{
  "head_dim": 64,
  "positions": "rope",
  "bias": "qkv",
  "tie_word_embeddings": true,
  "init_std_qkv": 0.0249,
  "beta2": 0.99,
  "decay_fraction": 0.598,
  "max_seq_len": 256
}
Each number is 500 + 40 x the weight over its row's rms, rounded and kept within 0 to 999. Layers, rows and columns count from 0. Numbers have three digits each. The size before them is the row's rms in percent of the matrix's.

# gate: layer 6 MLP gate, 512x256, rms 0.163, rows 84-118, columns 128-255
# up: layer 6 MLP up, 512x256, rms 0.167, rows 84-118, columns 128-255
# down: layer 6 MLP down (transposed), 512x256, rms 0.161, rows 84-118, columns 128-255
gate84 110:521571533472491504515516482516551460457505448553394533482497502497601453485517521524501444411502441503512525518477442515476492512502569498516466502460508518421415511529512441529560621507507450482478544533482552498475438496477430542423599450471493446487577510536464520512540492500464525493555543575513500529464563498521414543565475472521510543522487500571526518599539517516437501512483
up84 098:466485500435437451536527458538574533513497547512476433562592535475550543493469519555489494489498509518424493532548520520524454470496469481514526522525421489523427507528507519556481440488553573453534514530451492494502418510506462497493510578482412438462528549515555420549456459539599540567499497479470464530462501499508498542480479505441486523421430484457460431486417532450493517542536
down84 100:517495440445471488464530496530495444502548493509572495490587526496519549487503478500555483431462489460506448510532549460472543475472512537566500493490389522518510471503518485500589507550559514397481489509525516501509498535510469499480501523504458454530505528557541512506522516519504581532541424514471476506554578512487512585436567435459505557443510489451467427443494421545539573515495
gate85 101:562528527566470561505559515499599501473485513557530423461517456530475496452433628506515533574470506532537509508494527457501511518460536494480516481493477469526440405469468529516568573459495393540504495463562480479504516496502527515512518444485461509436488532518461468493466547474507521490428498603570508512513518466488422430530508430497505563490557569417498489502573565490534581506502
up85 102:529468521518523468428496554530428523511450461516498489518484507486503455572505469513479440494569517528537468462589509518436546455493459469474448510470519438484485530495489511529466474531546465529515462514522524594547490515566545442517454483538488491485489565489513581494567499504468401460443561500461503554531434559460455448543482496423525520481528467564547454527487423559421482486512
down85 100:479466518501546517465494409509536555491466533480480478474459486507569458476533481538481477564519542527469460407625534513486492581471486474477560520456559476457487495479497551579508433488428501571514430420493516482499498418516505473474464458526547540528575532552492498494508547513465480467488495521512475481508410522460462418439492547512597504471505509423491466518492501500480465503496
gate86 112:481481507555437568488450498521522507519513491478466556519514608531437539400502483556517567477513511488499490486486447572456545535512527508460559474487528563455478495526518461448508542495459445496539484488532466407487479507519425503582546549503616503378441484500501534511466525487469480494473472441469536558520518616522482493478467476439532499483493462539464468496572467436527500464522
up86 109:530509495452474477502505505549441551577570520588497587438475547488506531444492464478498586483485493437454493490484521503560544489576421537452540457480521484499472500450590461437509596488539428551477466511544585479479470461469432484441499511504576510464500517521572495474488528520477438509471541484516485460447556560491560574479494469502492458547494488579547540519531498477499518520514
down86 102:489446574455534484466503468505511485452484543530535591462535499506505509491453518454524524479457479477482513474444556515567510516454417469496436530515519519478521506517486522482473469452497533495574509564471512420545464502502559502420513449496500634489544443578507468495496463496534537507565511494491489482468525506466485518505508492501261524529516524526568497505452510517503555563463
gate87 091:487500487545450519513579447504543437512484497489479470499472517479504502435470467533504464513483515509479406507516549496593518491507518459461568514553533466454538533498479429471463481495525446546462478433557506542481604428521523521525530479511461508538533491438492544513507518460440526484504514490527521475498531483414521532519545558504531426487467537462546461572552537489472498492429
up87 092:491529490520466495569487482578538559551418534490475562510462564485554559461450485474510481502411456524514520487498487494453497545496420450484575495482512519530490540437511566424442503479462441492497506560567454495521536531491502476447624539500488455504542442500505514522493495500421524471497453601507549404513508525531468430488441515564480513452443483414517466448525468494583481501514
down87 095:463539511539530469487474553530459550368537525501545493527490474513393519515458479499462466489477534522530463533507500450495478501510564542579498496502568549475498492491477541460490460499503466575486462531513463464540481473525486498518473475552410467564461509502550510567484494532537522524549427527490514468487490523445514467498511546437430466568507465520529464529523457510547513414517
gate88 102:490496481474491475522491533525492478502443624445464493547517439425518557484435484521464473460521558607526443474427546494485477399512472522501476483529528502534562444463505470487492489454545443484482531446534484529494437481509483517533528546484481481510489539508511481522494537477542513546458422538504533502466455559545503455445517520505549441556481515530408514509462583479509473459420
up88 098:518531554519512502456469449441442504517474511465524528563600429505489507491516537523476485532489489547494529502484578549497576454443545556493444522484517511497560472468475529497476528556545483491513471558561467542500427498550517516506462470465522490510438484399501426527534486498499533409466482517399438566458525502479473436477449403487476466519457492491488486476537493476496479502459
down88 101:495479544464422531467490457496502470493513502519482452526546436533569486546460431562476525507463505458488514484502523501461505422441506555489449493428541490532514462543483491462573511433548559472449496399419516475477485465500551523460444476511483570449555499457563462417476497486555582572487509476504482474496566465480464428568542469467498542534536584434525485471457554525406450572422
gate89 096:497487563506529556497468534530449467476562540551421535486527515525500524494470577422605459473541472455480540502522498444478538500500529553546454440461498547467512463514470497500475488511485506527526455498462533442506449468499481501495457520513487417484575521489533492541500495470503509485535444512465496464472493489545529531430457600510464599538513533548496485504566574488568512542507
up89 099:500474510566489503551541483589509466419478455558553500552578463471502478429483552551504477459489464508504510523444498434578528475521482506519506540502425456488562435500494456529503541471493470520481530528498452533451548461535540455450546452543544523489447525496520513531416545564547446496509520534444553449474465534501500494478505524536486522559487499496476469570574519423536490423424
down89 102:511529521484525505511511596530539512497458478507519433520499468553493503455482534473490510501495492551516559519560523478495557431513543500452498566425500498553550488560586459566420494522546491563516433447482546479523508459455462416506472497580518476512448552503455447465503480476547474496538479526543557456453542514576521458454439605476677494525585520548462550485510454524568473475492
gate90 115:527498441556492485513508494544523440490482460507499488593500500501517473526500512508464513539531501563486454467512470507464465557516523515429391583511497556446455517501517548629454448464508495580447529535508559513505508509512495501557521474589530557518537512505497561449542510450516455488551460523527454511507524522591478457524563484621526564493524515481483484564511490428488446457502
up90 113:476484490472527470515498489465516451505464464577516488554488547505502520564541538466584538471490419576442478472532486541487472547513481480476501527476492544454486491477546573530461522467367481525541547525495440490443470554366521501572502497548554570509556441467388567443549539557464482462525472490569512508485508540511563482568511438505524498561510558471444470529540462449460503468491
down90 103:448461457485516555534508459532509523541509557477537503501487516493553504499581518476529537537487495558524455464536498495433446541572468509495455517482532500505410457474535530563550433478396485510450464506504500551522549544494489538482447509546484629476522479466576520483532518477506474516571464462502496572441577461540512439514491476515294554501543508460530570557511524459479434431525
gate91 097:506414490455487549575456544536433482499531507515467457506452382548544478515522427502545505567608518530465531552447512473539537490461553458582576461529521601477527512536454473439485509532474475492518462569471549546459536492490518463522473566486536441527423510542474516484491463490514485512491545488461461467525503526466532428504554542518487533503437548463521505487539510443443515439516
up91 097:568452581497528477505451502470515470561488457502470418579390504498511444535516501532537518519501461528465531478502516502503544552525551467546458497547519492585484471534514559458560517510442441475494491484530563501494515463511461486501416525508480491523569530488472452440472571535514451525580484583512450538592471502497452421456564490554490520485518440434532508526529531457448490448548
down91 097:526508478446470502495492497526561489562459498508420528565486515548470443502467485454500504431563538450511519536507508476530536545485483527487462536541458542532563497584502514467441477423490429439553517477492488522547546443566520461490460483481480663472499478506520493493475472515502518532568483430458526487518507494512498527533561458503464476472520589463548498478467484508476508463498
gate92 108:494469503504413507490488477497482436482401471558431502462504460455467442431500500519532415529571514530549427501413443489586544462495489457447482513533533492537499542410535488524481491475538531451457523475547507601431481484489501550527468511461543471539528563523517564484530474524472472491496543518442492481605499588480448523563479510496575501519520459555458519532504491459429496504440
up92 103:524507516478420546514532443491550530460496518539525601595500559569469516469505496447522512482504501503438502475457450503498554479543438482571530533515513437533497452558469496531497517480455472477506491557518490475657491472513498464423545530504569523523516493466473513501522433537518545485503531420488520448493459511481491459502505498449517408594527576518536490477570486568476519525534
down92 104:508505550415486485485532514486490633410494456451556519543511499503503512569457485586517506528468424491493438516504510492585417474483510526425439479482398555454483494575517460513496453494501517474510467465494528484570508474510540503482451480509509478510541421522431480525484511550537526526451528527512472509566493509534520501497496510476577484454527556489488504544548522499481544554579
gate93 103:549558518511417494510495508594569473462527514435493535503450482500479526548512470547490445532479501528508502607547450446565482517453488507558501466525501558552429519515541526482440482483436527488486481506479568501503556470527505500462555552516461459503456489495537530506529489437471487507454468435525542475550600457515495484426516539570530477459531450542557533439539382511524520576608
up93 100:453453465447455413436457497421459491509496512499398502504517526469509459428502501487534504546569463517540504571537482572498417508468449462419485520526566499446486542461477503469509461504542528518496499497435495444551512529515448480464443518521497503470420578504504399542499469499516511456505436496591488505554578443557482542434525505547507504480530475511487503544505499449543453509584
down93 101:486549508529526550485508485512430457438519476497423403430568441446465519517522495504536458476580538528532490526534471507554506552538433505457593506515486541518490457463481520526510488481517467493481492545487495460483567414510492477507607513484504428510497512486562472444515517487470421430475506423486497530500579461551444510492478573521537506506449522519462533493583438527504490500536
gate94 107:545513495499460451566484447471498486467556571576428561446499455471472534529523457426556451419478550523459524504422493445531493453500505519461524512485500486523514518576513520492496549495505513518507507509464497493489485518493502472520535498537514507460425483441499539492476525463533430507562441476547513430449512386529555439541580551530521525430503590483545490513482483463491450484484
up94 109:476549551516536486456536461524484537469516515470527450483518525457555474527470475441546475512455614590455440470570522451556558514558485480462436600451493469565482516468491504529482510543529557454447450518514481485469580496491508574452454466541487551493500508492541448500579526480538531583551465509478456456454475538504587472438493486516576557502553527449502489495445479475438467472488
down94 104:467493524571510506454531544422487483441512544478477493542495570493556459521465449500560513523459457589437477565515495516484554504530505501428409508548455501476497496531536485481518457486468558486465490507568413477500517563508505509457535522411500579514505440500509539502497502491494465512514471429542489524529485410531455453470496441499246497567548515500443475453481480472457498455464
gate95 103:506475503547501594528581512460495461498510512432501445496526461477469540503488488518540504482473503558514518546492476518538546469495518518631456529551570492519557497529498458487486461509553492574519511547523447474571499487409474430490514540485512533534485502517491486499499528444486507481485498507493513533564445520568519522472502521530565530463489482563391532528535488499369497511543
up95 097:528446581497473543516606439460492429524517409467533571433434529459490505471516488544487509463408489492565506486490494450457521474524500510614520498495616510471563525477512429526554448548543521542523495488444529488477496499500446476476503511469543514485489479488447505467440526516484566589447469422540489475533471491506522535515475558493461526513496468556425519491496440512510577496582
down95 098:522516490423490477519540510510514478532491512513437501479510567442553451473457497514516412445459528444521540463556496558491492479600535478543525488478523548524507509508563465517503467557496478487424499469503529550506435463509480426495462539458474597542463492439473560489548477500516540482506425493524537491509435457452513499466450516520553549571521573537449524438481494480502621561452
gate96 096:525455476513533512536543557533556469520477530516445532519510465450523482515566547506506543439505477521497485546464514505541479526493553451519529562441503413464492531418483543424373548572486459500530503499530475475539424492518545598562545452519499465593563547532468486493519477506546474482495532501510535442571538555479485515490577460549535484486459477548420480550467449438502519569426
up96 094:444461443484620452552456480552446517476559485441503524544504577543475553521455534536493483481479487474515541411534498551490490511545569575464414514469465538503499438513477511509464525445482486490532409516497531514524449518536496498462484547510459510534507451488543504455556543463495540484505515577489465563502516547493562419480583515552493506462531468564516498556474433498481466481466
down96 096:468451555528506471491500540545558546535525585445474574439573464541539576490521534512487488557533532507533520541535480491468437470507579515498520524514515553498448504504499505509565624491474526497505423494492523492421419527447504490446511525469516494479480461488596444494484525482502477445586552558469538470510535559479490466531556484530420503485467575503529486562514445451501512484448
gate97 099:447535538474376516495504563504473442536504534452532541520436460467421531500432523494544467518470521516472516531495523502552484479437562447525516503443545481532509505519472491447502483481508466463509518555498519459517486458485529456551533562494550534490483483616505488506525471496592458498419447434495585513453496545551594457555491537488504493484490602485491476483442410566505575505520
up97 096:531518577539520484478451493471461468529460518470485443590510461495494464524523528476514445462519571584489462490530542498561500448433548529418496551499546561577486557540459505525552489531517462425496541509513469498528515508485576433528433541474475547454487524494442503551506458496454474513471558484529420487489498440545557494556513458505575437469478513509460470492486455571450575448537
down97 103:518558515548511544503507588513485529524502484481454520518522584519496503487498574538508508494509522487502537463458523497493455497474548433483559446459504495494529550514472482518482529521476500467477463510535467476462450553553472429521508425472501477508521562598455490461533466451530474505530474509471588496451549452540470508464487532433522522543516433552477520519475537537515504507457
gate98 102:515508584545506482479505478507441583523493521464490442553547506526441547514461559453495489467460472500464513474482528520477534441424531539450458535459466425538478534540493522462524505421471450497462501547525498618538526440545472503505460518498419420519535532472554553510497471511526499482547458456502509469487495501473498523510472542559594448503527490465474453586559485494528496521505
up98 105:546563488498403474530546515431473522533489550505475524513523485447498501465517451523455512535521489515521486534551377534584566540520423473561548534499481497492500468512502490524434550532483502450440598488494523539524566624508461532585530557559417483515489519443614449505442521445573518528478531446506474490477508460464538561520491500477544572523416471514517420472469470447507503483513
down98 106:565505491497486516556544447487450502520471530417484490527527489523498458450498422531496488498461462562456562496542492548563471551526397444453483520473563485450501495468505527500459519615575517550528550559453522534509563552510447498528472519569522647530582488593500490522549487512603450506484486548551575457467447548465472579453569450457542486479456540475513493517549591507527558476522
gate99 097:536584461562535506581519533547498428498528470548440525502586485492504538555541512487509475499532474559496531446453532477470566454499472488512427507469549473496502479480465543476511508476496458495489476500520488509453541490453486475531480546421436499477535457433434503475545460451462533525529542532445508458485588612507468485435480472487536549478499414489464502485509447444520575452469
up99 099:453425541482498427507484509458468487442559477508530468465487512451563519540550467489459474535518447500480431539569420489428502562479474443502508518516474467440475437457500521570541472485450574444546475540497518530484476528424403581444490520510491513491527548500502461529556528527489595507606577544428536487482527566533456463504462493529577531493489487546469490457545432525498455491515
down99 101:555487516500513472553521509479505520475453433525518528505531566486544570570544477462560524495472490487438516531461560518440469453510530469477495559486536432458470471548502526474433396478485502455556527491513488514526504534457480433587528550518410411544519458433486489453539538465513483439551447487491415484519516507490522489494470498563581440534448400524488461527511426500607486503529
gate100 099:552486478474475485539499521496477462523469538538453540453444510449533593492478462607527559512502550506448493471474466492489480505455525547532500506488499470527510481541456461433456481440486449606436530548510494524533484529486516517524508502505420466555518450440507564536503574552467532474608462433533577498537475465506516489429509516447588533491575467540514486591518428542434515523532
up100 099:582489497526421413496409418521460552456537482511409483482471492490419509486463562545422516573525538571594518561493477492600547537515537547392486501472555474509447547483519508480542552489514497486440532540527493528479445584494538453490535563500446564494498452483471476488552536495528481488473506505445470415483523494578480410525451451529497480433516524448484477521514520536514513502466
down100 100:539529566493517464545518434506532525525544521464483453530522584515498480490424472544404516530443525591513571510515449506563467462457502546518482525467518510495479471455568505519491496503441532528457570512451546520427532499467522458556514366500436455454494521502453453479524480543501479464508522525575430495518437422518474504548473457517631497383517448494516496490481472548459546553491
gate101 107:474526507442513502488514525467485550451495446550450494546416542510490489509587463438561459463453476532480451487467520526491528558515533491503531456459455450502469533565477531539497465542592498504459524451573500499445454463490536523418442486585476466474486581457507479475467536464559421483488487522452476459510479496537467555471493490587558479458483538498477564551519518525502531452481
up101 106:433592532507456575477497487558442447520511527533513454413505461485490515508509461526507489542474533513475538507468480540503499488433499494460485560505550490533511491459577534485453495463430503599534541501463510545611596572563526454474469503474487542537495520531553518533472499547528504542475462476543459455492561540471567499503536491487459556523532531529462512443505544436450446500487
down101 099:480537490548501522601497500543477505462469516522475540544462437459489529552494551451491531466471497397425458504491518543467500491566512516491457479469510498492462519460541461488512535508554519568482469484469492532523469457498486489492491541550525333518509487485553514492516496508503478464508553539507541543509489556514564430477534452527615422461543492507470455581513470478456500552564
gate102 092:496521579559530548464524536491564445514536497463475457492472489520464530453520478459509604514524491507492511486474557511429432545530529495532515462509521501450460523476564450471538513484540469480534466499478451521459453545457559470490475514488531505448486443462426514457509494470420569532559519504543508490502481459542496472556597444454529530502500451492440429469491464510519487576517
up102 095:467504442566462464462521436499452456494532524405498477468495496566535503485586490522482479531549462507432496434480426506486505497471471527523569471584509491556442528502487516432489536587558522567493397562511451451521491486507428426482444448497503474528537508520521436515546447487507599513543469482548484527475446444550494467475491520529409524543603525543501554450524486581559581529485
down102 093:458525539475482549594573569519525483502491505542471488440389534464478557459487526482527583537436503496536485507501509425516514490439521489486486538458433451542508495540495480556504516506474481524531550513517517496469480495546495538454528477511529460483541541486538531498501501508518431475530505564470499569576531561498504514537488502500483563500427433491539468476463358513601458477419
gate103 102:548489564521507515513518479488500577473525500451505500546582497515505544500555521471484545502541414413534577515518463455491507459514521503468476468488439508473488461514499479497449482496500553529440521504517487476486470441451500451502498505524489496539534511444485558432494494427547546566432479468522534493535481518604518464546483441523584561501488489466485594476555463524490519513536
up103 102:512488461503436559459461540497540484495551507550503508503438489508519466546546583513453579482429525534501462478474499580461424518528497429476615470542446518503458534536485437523482506439514412491480526455528514491464468503481454518499540468537482537449524437474441524447499527564505540526476477504440511452514452571499525519498491530580484517510463497479496530514471517413567481447445
down103 101:538484486567474523539484533433470456497434454433575568578499421481455509538568479556536538503450534485501523509586502539548569510522520493579446511484530515505486557519502527507473514474545547502493502516529481523567535545589505452519498528548481425489433535429491530442508476564491469508583443494421483495463458463541478480554422512490493511530511465581577495471480536454435477540432
gate104 100:502457506496511542556508531575508374485511535459537532433496517563493526528589439461476445539504394563530422483504553524543476486467539580515581447552517433608542482532481518514457482551501495416450568503490470478530447519475514482495516510405505464590421458530462574508435500500516560500532466484518500488587495457544507510482520489487468563504521500489523465513512465459457420516469
up104 102:410428487496476508518549548492485450440565494547511525424504511468489425473480481478539499556434461451574465514541489585543487530459477542424540548517527478432451510547527509494440473516455542556549527568447494515491539492511487417517566551482431443465482520538491510479546466412486537562516462529511423477509445472537469475450516446526510453526529526504450554547521525560532428534427
down104 100:584467528524488489433470546475512523539498513497458460475484468511472473551493513463465455511540484468488477504502614473517458534498423488456522470509484544452471581452481550499513524510513443452498505480463599548451528468399553510523496476434523527471490510475423523531531504483542509518486505483481515483447485535447460488554499553408360475528557470537578543455514440469509526527458
gate105 103:565470411472571466548536493449542461538529554509493468494453464463453503567459458500542434486470449603523444543486519485452456461520506518492472487527453517504540435467514455560513516491512506606454489466443505553538494523551487428469517543516494472467492517503455435486579458473546474486429530525504516499527460501598518575494532443479518493507577492465451546491425518499496634559529
up105 099:497538528491473533440501531503500501454508413478479577567529533467414527351486516468506562479528514494484462442490485494451555533490443464498500513460473568472506547477518541467502488486492603501521509514522455618567468473571462497427464538498528470582564527515556526515418534545448539481515512457527521479492579457481496515462510522473513521544482547485503571506509500568442459513447
down105 098:497506511457514456456514451481527537464490531503562522564443506518541481478406510496526499507513512538421443568509492533528581473535504540454554522474495521504535501434516545488513486473535532457567530421529487541586464473528465525533524457453509472501490467496477481523504523449438470549465509531438514418546565492437493488427533530462517534452501538563527520470566497572544444522427
gate106 106:489457579463514514514473457449453481517430476565473509557394466413582494489477597522546486469511530525493530511536446554515461546467505513488419540412444477476476495532486589450500498499418526482552581499458568461480470508538480390467494520529443467471472474439606519496437505512486496481554468495536499479510516498493503491546547460513608530472478462576467449552451509417533514520467
up106 103:458562482540560500498477458519494518487484462491519493510512498485513511462513528487547530482536464531552582456458556505451455529446494498526544571478528548486540495518441564533447471517490558510490461573474478511368506466572492518567438507503571498533488492509402497524557393510449499473421471488562549480474488481514456456566434530495523483535481433545544491463498496540463476552533
down106 105:487480541468456469483389450517537428519447474530403491458468438510496489532492482495532478513557552503527535482491507456505517487470597487461498520552439507529528538470448505483486499516464508516529560476448530469513623521489469522474484483547479451463428522493514556546564460431460463481517431426573571462503524587479466497552512463539474567469406509557498486497504547510555540590430
gate107 097:531473487510503453559429517491516420472432580536491513590529443504490552468473500464504474493565489433488510513426508548551475408462517534610494465446451484532530507408500544509482501497556479461540631431457517505524542451534531481496510521468526426526522473528465452534451554606517500402543490531523415472583500556546477536553495547535543525537517518426512557525526522522469525482562
up107 113:477494487504529488467396512488429505505575477436495485451496449510495447508442522477488498597468440520582473465507454500527507466500449487449534477477481611509460541424502474546444472506517439529550470452458500496528612497497481495506526450426484482480533483492439480540502545554427450477535494448493514502480453472495495537475464439469541571541518486453497550472616584473534490500441
down107 110:550476463437465554427418513513564555495572519454499489531492469542478514511476527518494450466537507512469544508463463562518460531527459462557492473479495520428500522548504503497485467493462583502482537537494509486518568490508404492523508503488502433486543480484498464575518456624477478590457439495480486492515466494482526490466525482460490546501525511480503558424519572468580485495401
gate108 099:493555514456449524596442568475500462536470507511483462572456443497435460502514482531552462439491569467447510510475476504510527514466552463531502491537530475463453469508527485508498579426499564506461525549445467480520491508441464500505537518513471593472450589502559522551521539501584482462494473463488423504554540508438543483445463507492575485515460496519488534500467559415495484489521
up108 094:423527506551497549526477422516529560532535517538516443405472476518537447455532523534509492540485499577470496488486538522452407497525524548487472540557486485550464522567531504422467548514513440541544520523570461440442486501552473485539466461529488500502478506498508496526508502507505492554477527526442498484488493484591452480520508491442561516406421537563524432514499502508504475499533
down108 095:532449487561454492549488532527507565460520535540473464529452475515502472491458544582526481508532518504448517528525439501493422450502517548487460534492543509531519473465540528559460515499592489536468494561542510548461492514441434516493468502528536324472502527518499516514469533460558475471444523520472520470561526521478510494500496539497635501519398578462480400478522470536611508585515
gate109 098:492515478558481497575490521451508517489591475560538516514498513551478527586495443541509498488469490534504482506535508515446481491486498586449523586476460512582455514568580460433485578476517549488535534500601581441525499434478465517488554529547527555564469477506554464533523401429414493524511468492501521496512457463530502505496583441473544494545515546450491472468401496459489471522495
up109 093:491478378540545453597476456534559476521536467544456573504483512483418510470477533542501440503553568510572485465493524474564533493516506473526534627465510568565540436499543474506505446410451495556512430498478491499532488529482498475411488499446519439491593548470533481550479480476521481522458532390463477460519486446506457528459536518426450488472406520446439528589470536481491500495491
down109 095:486540584514519520569508443447529552510525468494472514449470537470482506537478497510493579512520444556413541508443500474495510563512488449500463551463441418474488428558482499505494505544468521437513443441505496512510525548441480543510456554518444451442471595508547507564491472575439562518467512511439560483530541455474548580480546456469568472549415485499482443434483435468535589516449
gate110 093:546467539525437503538538532487483486506504521479466456468534499499494477481512549498472517547465556507475522575508452548450439444481481484491504528518468454495444546494503495478499434439420548571515515442457529508566529520593520492466499539486505473583456518553457484513477573420522523434566565464485526438526565561484468531439565492544522522486436429522504547512557560484497514472456
up110 104:510455498472524516493569477474583443497426484484519496507576454532536484515479480546498431487528473444493520483520606463555505530532521521540449498389539538530496547547486475528547601528496467448512540570514518426528523534447403473503485449508498415490464527492559481505520462490570470498536543494503512483554563511607487459493503475489477542530528530595498513426557454522522510485459
down110 102:567475592471519518482612417482551440509468552471501558519510497549499515481511519552553515476453516498497454503513521546543508525507565534486413481497491529540442554478539549546469533512498503583454501508473486479550498576493486509542406471456466654582521441457514565504467399438464491467491435509515488461532482561510510544481565511515539598507473512532474515406585525502530477481446
gate111 096:498559552513471484560456491471461542411550494551444538479507521489504402508524456493517553475443470532471536482546429577501504510499618514514478478573618426505499498449512536468588474518582486530490502560458500477530521509455503513458452533447468552507488531520439551497479453466522524399518499505507564447584480467498527528440445464499548517526478456511524439495477535505494507538466
up111 097:472525543539507531469522522504459535496507539490543526479478512504502493430489512418501489436500498558469488471518487540446522446486520498536483504504516502412480550481554555552505560531473595523519457520548512513559499523546534405423492535486502422502481549456510574473495546488501544534538486500493517479470526541496533463516535460525449478511466509482458442530525457444508589567424
down111 099:494451514603477460513472517427530498455485497448467523459569483457472545461559494462508510513454468495491464505558435480434505459542536533520530575396554472539475448473504535482504559540495449503534526528520499441530428419431518474495475470461473490514475504480477492464422516550461559486533507482467572467501530458472559490522478514494592477588527561555544525511530475529549550448445
gate112 101:457499493588544516455467475434530494470489535554494471478483501524561559449470538472498509462554512502505522494504507523565520524442491527541454425492546503524436543559524461562459458441540542496518490476426503558546457496607514515598419523417489580521487513457506463462550559442459529489498524471493501501522492578521490430500514497516578432518499505552545485466499517526510526459500
up112 096:504465484535497537498463496516492494517511492554533421549453584496499512547484503412480508487509475567545503517478509565468542559497481478518477426543513513515508518485512525447486524643554498454476460470463512472414532525462564503561471463561625520606504452470422549590554478477499479484579426472456547498519517474532466465455429509442512476480592491489585509533507516461505539460438
down112 098:505465479454392533534503479498510521495544422534500498488465508507528536586480510572527501535506496566505531469558441434483512486526507520462498536488493485564465480524515579537489470500607461556489453507579516486577568413532501466476519418513504517452484500473498486505538500547512512442505432506506476582523448536540492460459445453471416474504393543501483545446528450530411434542496
gate113 096:497477497488420497477440510512555428599566478471525517569510511557465555479457507551507431523536506498486490490476502521414551488506544502536496501475544587556514507467438407505477509437467589464523520541526470381576478509549493500478535500477582450515461477480593499466431530454521455474482508462489528506511468451551492488449531489519628531548457442474530453475443473518513496477547
up113 098:512443500488495505519518461510503464564547411528563426487476511512517510419550454463430433512501503527522517391455539530482472507471460604564511504520486405501505585492519513475543504513524494498536495424550528440535492468405521541469481511467528484529559475509470503479494556422518514545521599564452517437509497524507545536458483611509449461516547512481413476453523496490444537538500
down113 102:513469538475499472477526508501538484558505543495496557532485492528504450487540484534525477531485545506539459530575524553522427476580429457531581440467544531542494527468496471537413500547534470448514504505517547530564460433483444506589537533517560470539487541528506471481464550456517469550517584529446522511580486526560549521491476514512404470497412574574511530538474506538482512483478
gate114 099:439509546509483528554525569522482538468552519552534505562441454491492510572557554520519495495560506462501505544489436516527531476452517418499464508525472529518511541539590476471455532463525511477519514476471468444558587476480510453439535506506475497470608531594558456507560464436488537497489491488582482528490501522523512556517483467489514560501467452537566466534522517450481522508513
up114 101:477499526483510469458438459541501481529589477429460500451460403513470470549518488508534488499504514485536492462546501518518459466471486486459451493529512501537500520481504499548501500497488527597530489521456542466505647530554454544454434531480515462488457523610486507517571546558470470545487490461457581551416438532504485562540489473458510458461522580462520555547505530528480438492535
down114 103:430456533476493481452521504499531467535487531534455540570503454457428458545436475502502495524541447458530445517474526441513548448490502461517474571562513540482537549459589576534500530507457459469504473599542522480529493439510542508527492505559427528439518485545557429460464540491523497426424477537495516539468542514487464460470509582491474520487387557486476475523470508483524520487446
gate115 102:492571484479448473528528587395510477535507485526460590427552486521570524550479512502510446518481496568474419473499472505569513433518507436485531543505516491552486525484512456483516538540542507467507480580437423534582492567506462559532491528605487572515515463521470449470566549491466490532506498516485497461513473495489475511462518541485521564517498545509529555486531520428478536491462
up115 108:463522508550468488455538563498506517529455564471478528468523490491449549454480507463522445507492484529469490483436494500555509432512527422440555576547524486499474447547521484472470513530512553562522435560474519516535502591483406539535472492568541560500542502466534441553494491436519523474502428560499496494484470548522461495490534502476506564506512504509533530452561520512490558526515
down115 105:539593458540549560463522512381513468539506512485469529451524514510473475490435513493474467534461509496506456448485546515524482505511434417432518510517475427457490499530541469519429457544454505514503503509507464505528503522491486517545486490557549596490470513482516424515475523490460539422525524531485453417470533471519493473475516573554296562537520509540519541517470476496493488475466
gate116 097:483438526474509448519534545517530469495488514489525498502492526521517490577514493540508480463471539517478497501549482534514531440453497535515497550521560474591462593524480514442436563423493415570508461437378541468539509509557491463500506504514588506467563527535513465507503494489462542521511554502460462454494448557442530498440458415428564512494477508572517503488539498524538534498504
up116 097:450474521468446572489562513534544479492503459538477481514531478549465437444515442580493404518491436448529405501462521488448397471492514522542514459495454416540493571453514445438459496464520528393506553548513527557516575523507531547443503469495444454480555487519527488483522468532462506573450555531525406543491501476471489560491491489494513401473466498520467496447507452531487490485529
down116 097:548488533553508533490491569488414474538542542447501425463532498503542459454490510525502517531563516487460518524503536504493516512482445497529551504409440509454501512536449485443564476501538523527468484568509490482505510504526550493532513493557474554527448446495483495608541559528570443457482576520547546449487479461480445482441527523487501570424514463517563510572471471530432510486459
gate117 099:566409464531444476522562512462441504512463532551441520525470462481504455474507445498473409487524531509524424465466490446492474555415589476545471472527506526453597534416483467460511492515440502546470497456498513477594641551563484464496511544558519470487461560494507519491494492512562540470496478498445483534465520506530473456475493465524492494436521543513518458546508447478479549510530
up117 095:470539537512550465484492474470529519548511478476472505366421435461524528571532475525488459490502528528484542486490476503567478530487574524446494593428508546481465466526513456432518474434498445512488513560459521479519435436523543476500514448493479483414618590487462502478494474581512475561540526484557494526564546535457476418517534467526450523519559411479544473541450501452540513521499
down117 101:474564466523475535487562543500460550461493526514485421428457481519505520559479533483466531473548542436508504479447509492505518466577525496524460471455454526449474484508539552439560459494511517460466488549472564565518478503493468555522397518549450631506454487515575434547497481531508485492486521469481454469488486510524457519477500468486589472484527446487478516542467519438536387459465
gate118 102:460461510426513549453495486443511495532610494501478430538513501483534432491510469563502500505453517528440536507505527520477475467495504600525467546498420513397549555540514491447490549528568496513509473509516491499485474479497549512523437613494501533535549532479571575488411556495472519551520529563465452553478522537535501457447554473476545448496518455564519580542531522443533470468468
up118 104:522487501513451487519542488527541498508563573390543529477538509431450518515530508549445499472517425484461498479560479490486666512543474517476574514456430508523465446546436532447501519471494536460475469527537493520503433501550485456498520349515476487533449529457549497554524552463495519533511506480418434568544500482502516501468437549487472487512430520484553425559436509538510428444523
down118 100:585482484480547573555457461541446472443426462541537454435460445468451443421529508513444466451543449521556560414554533536491501530508522545525509458576478490473498504513478504527536466526508487532525459596574532535498465458519528541490553449527588396560466533470481433502542487580518495392549472476499519469520476495463494502490465468499641517496488503527538547581525515503532521534445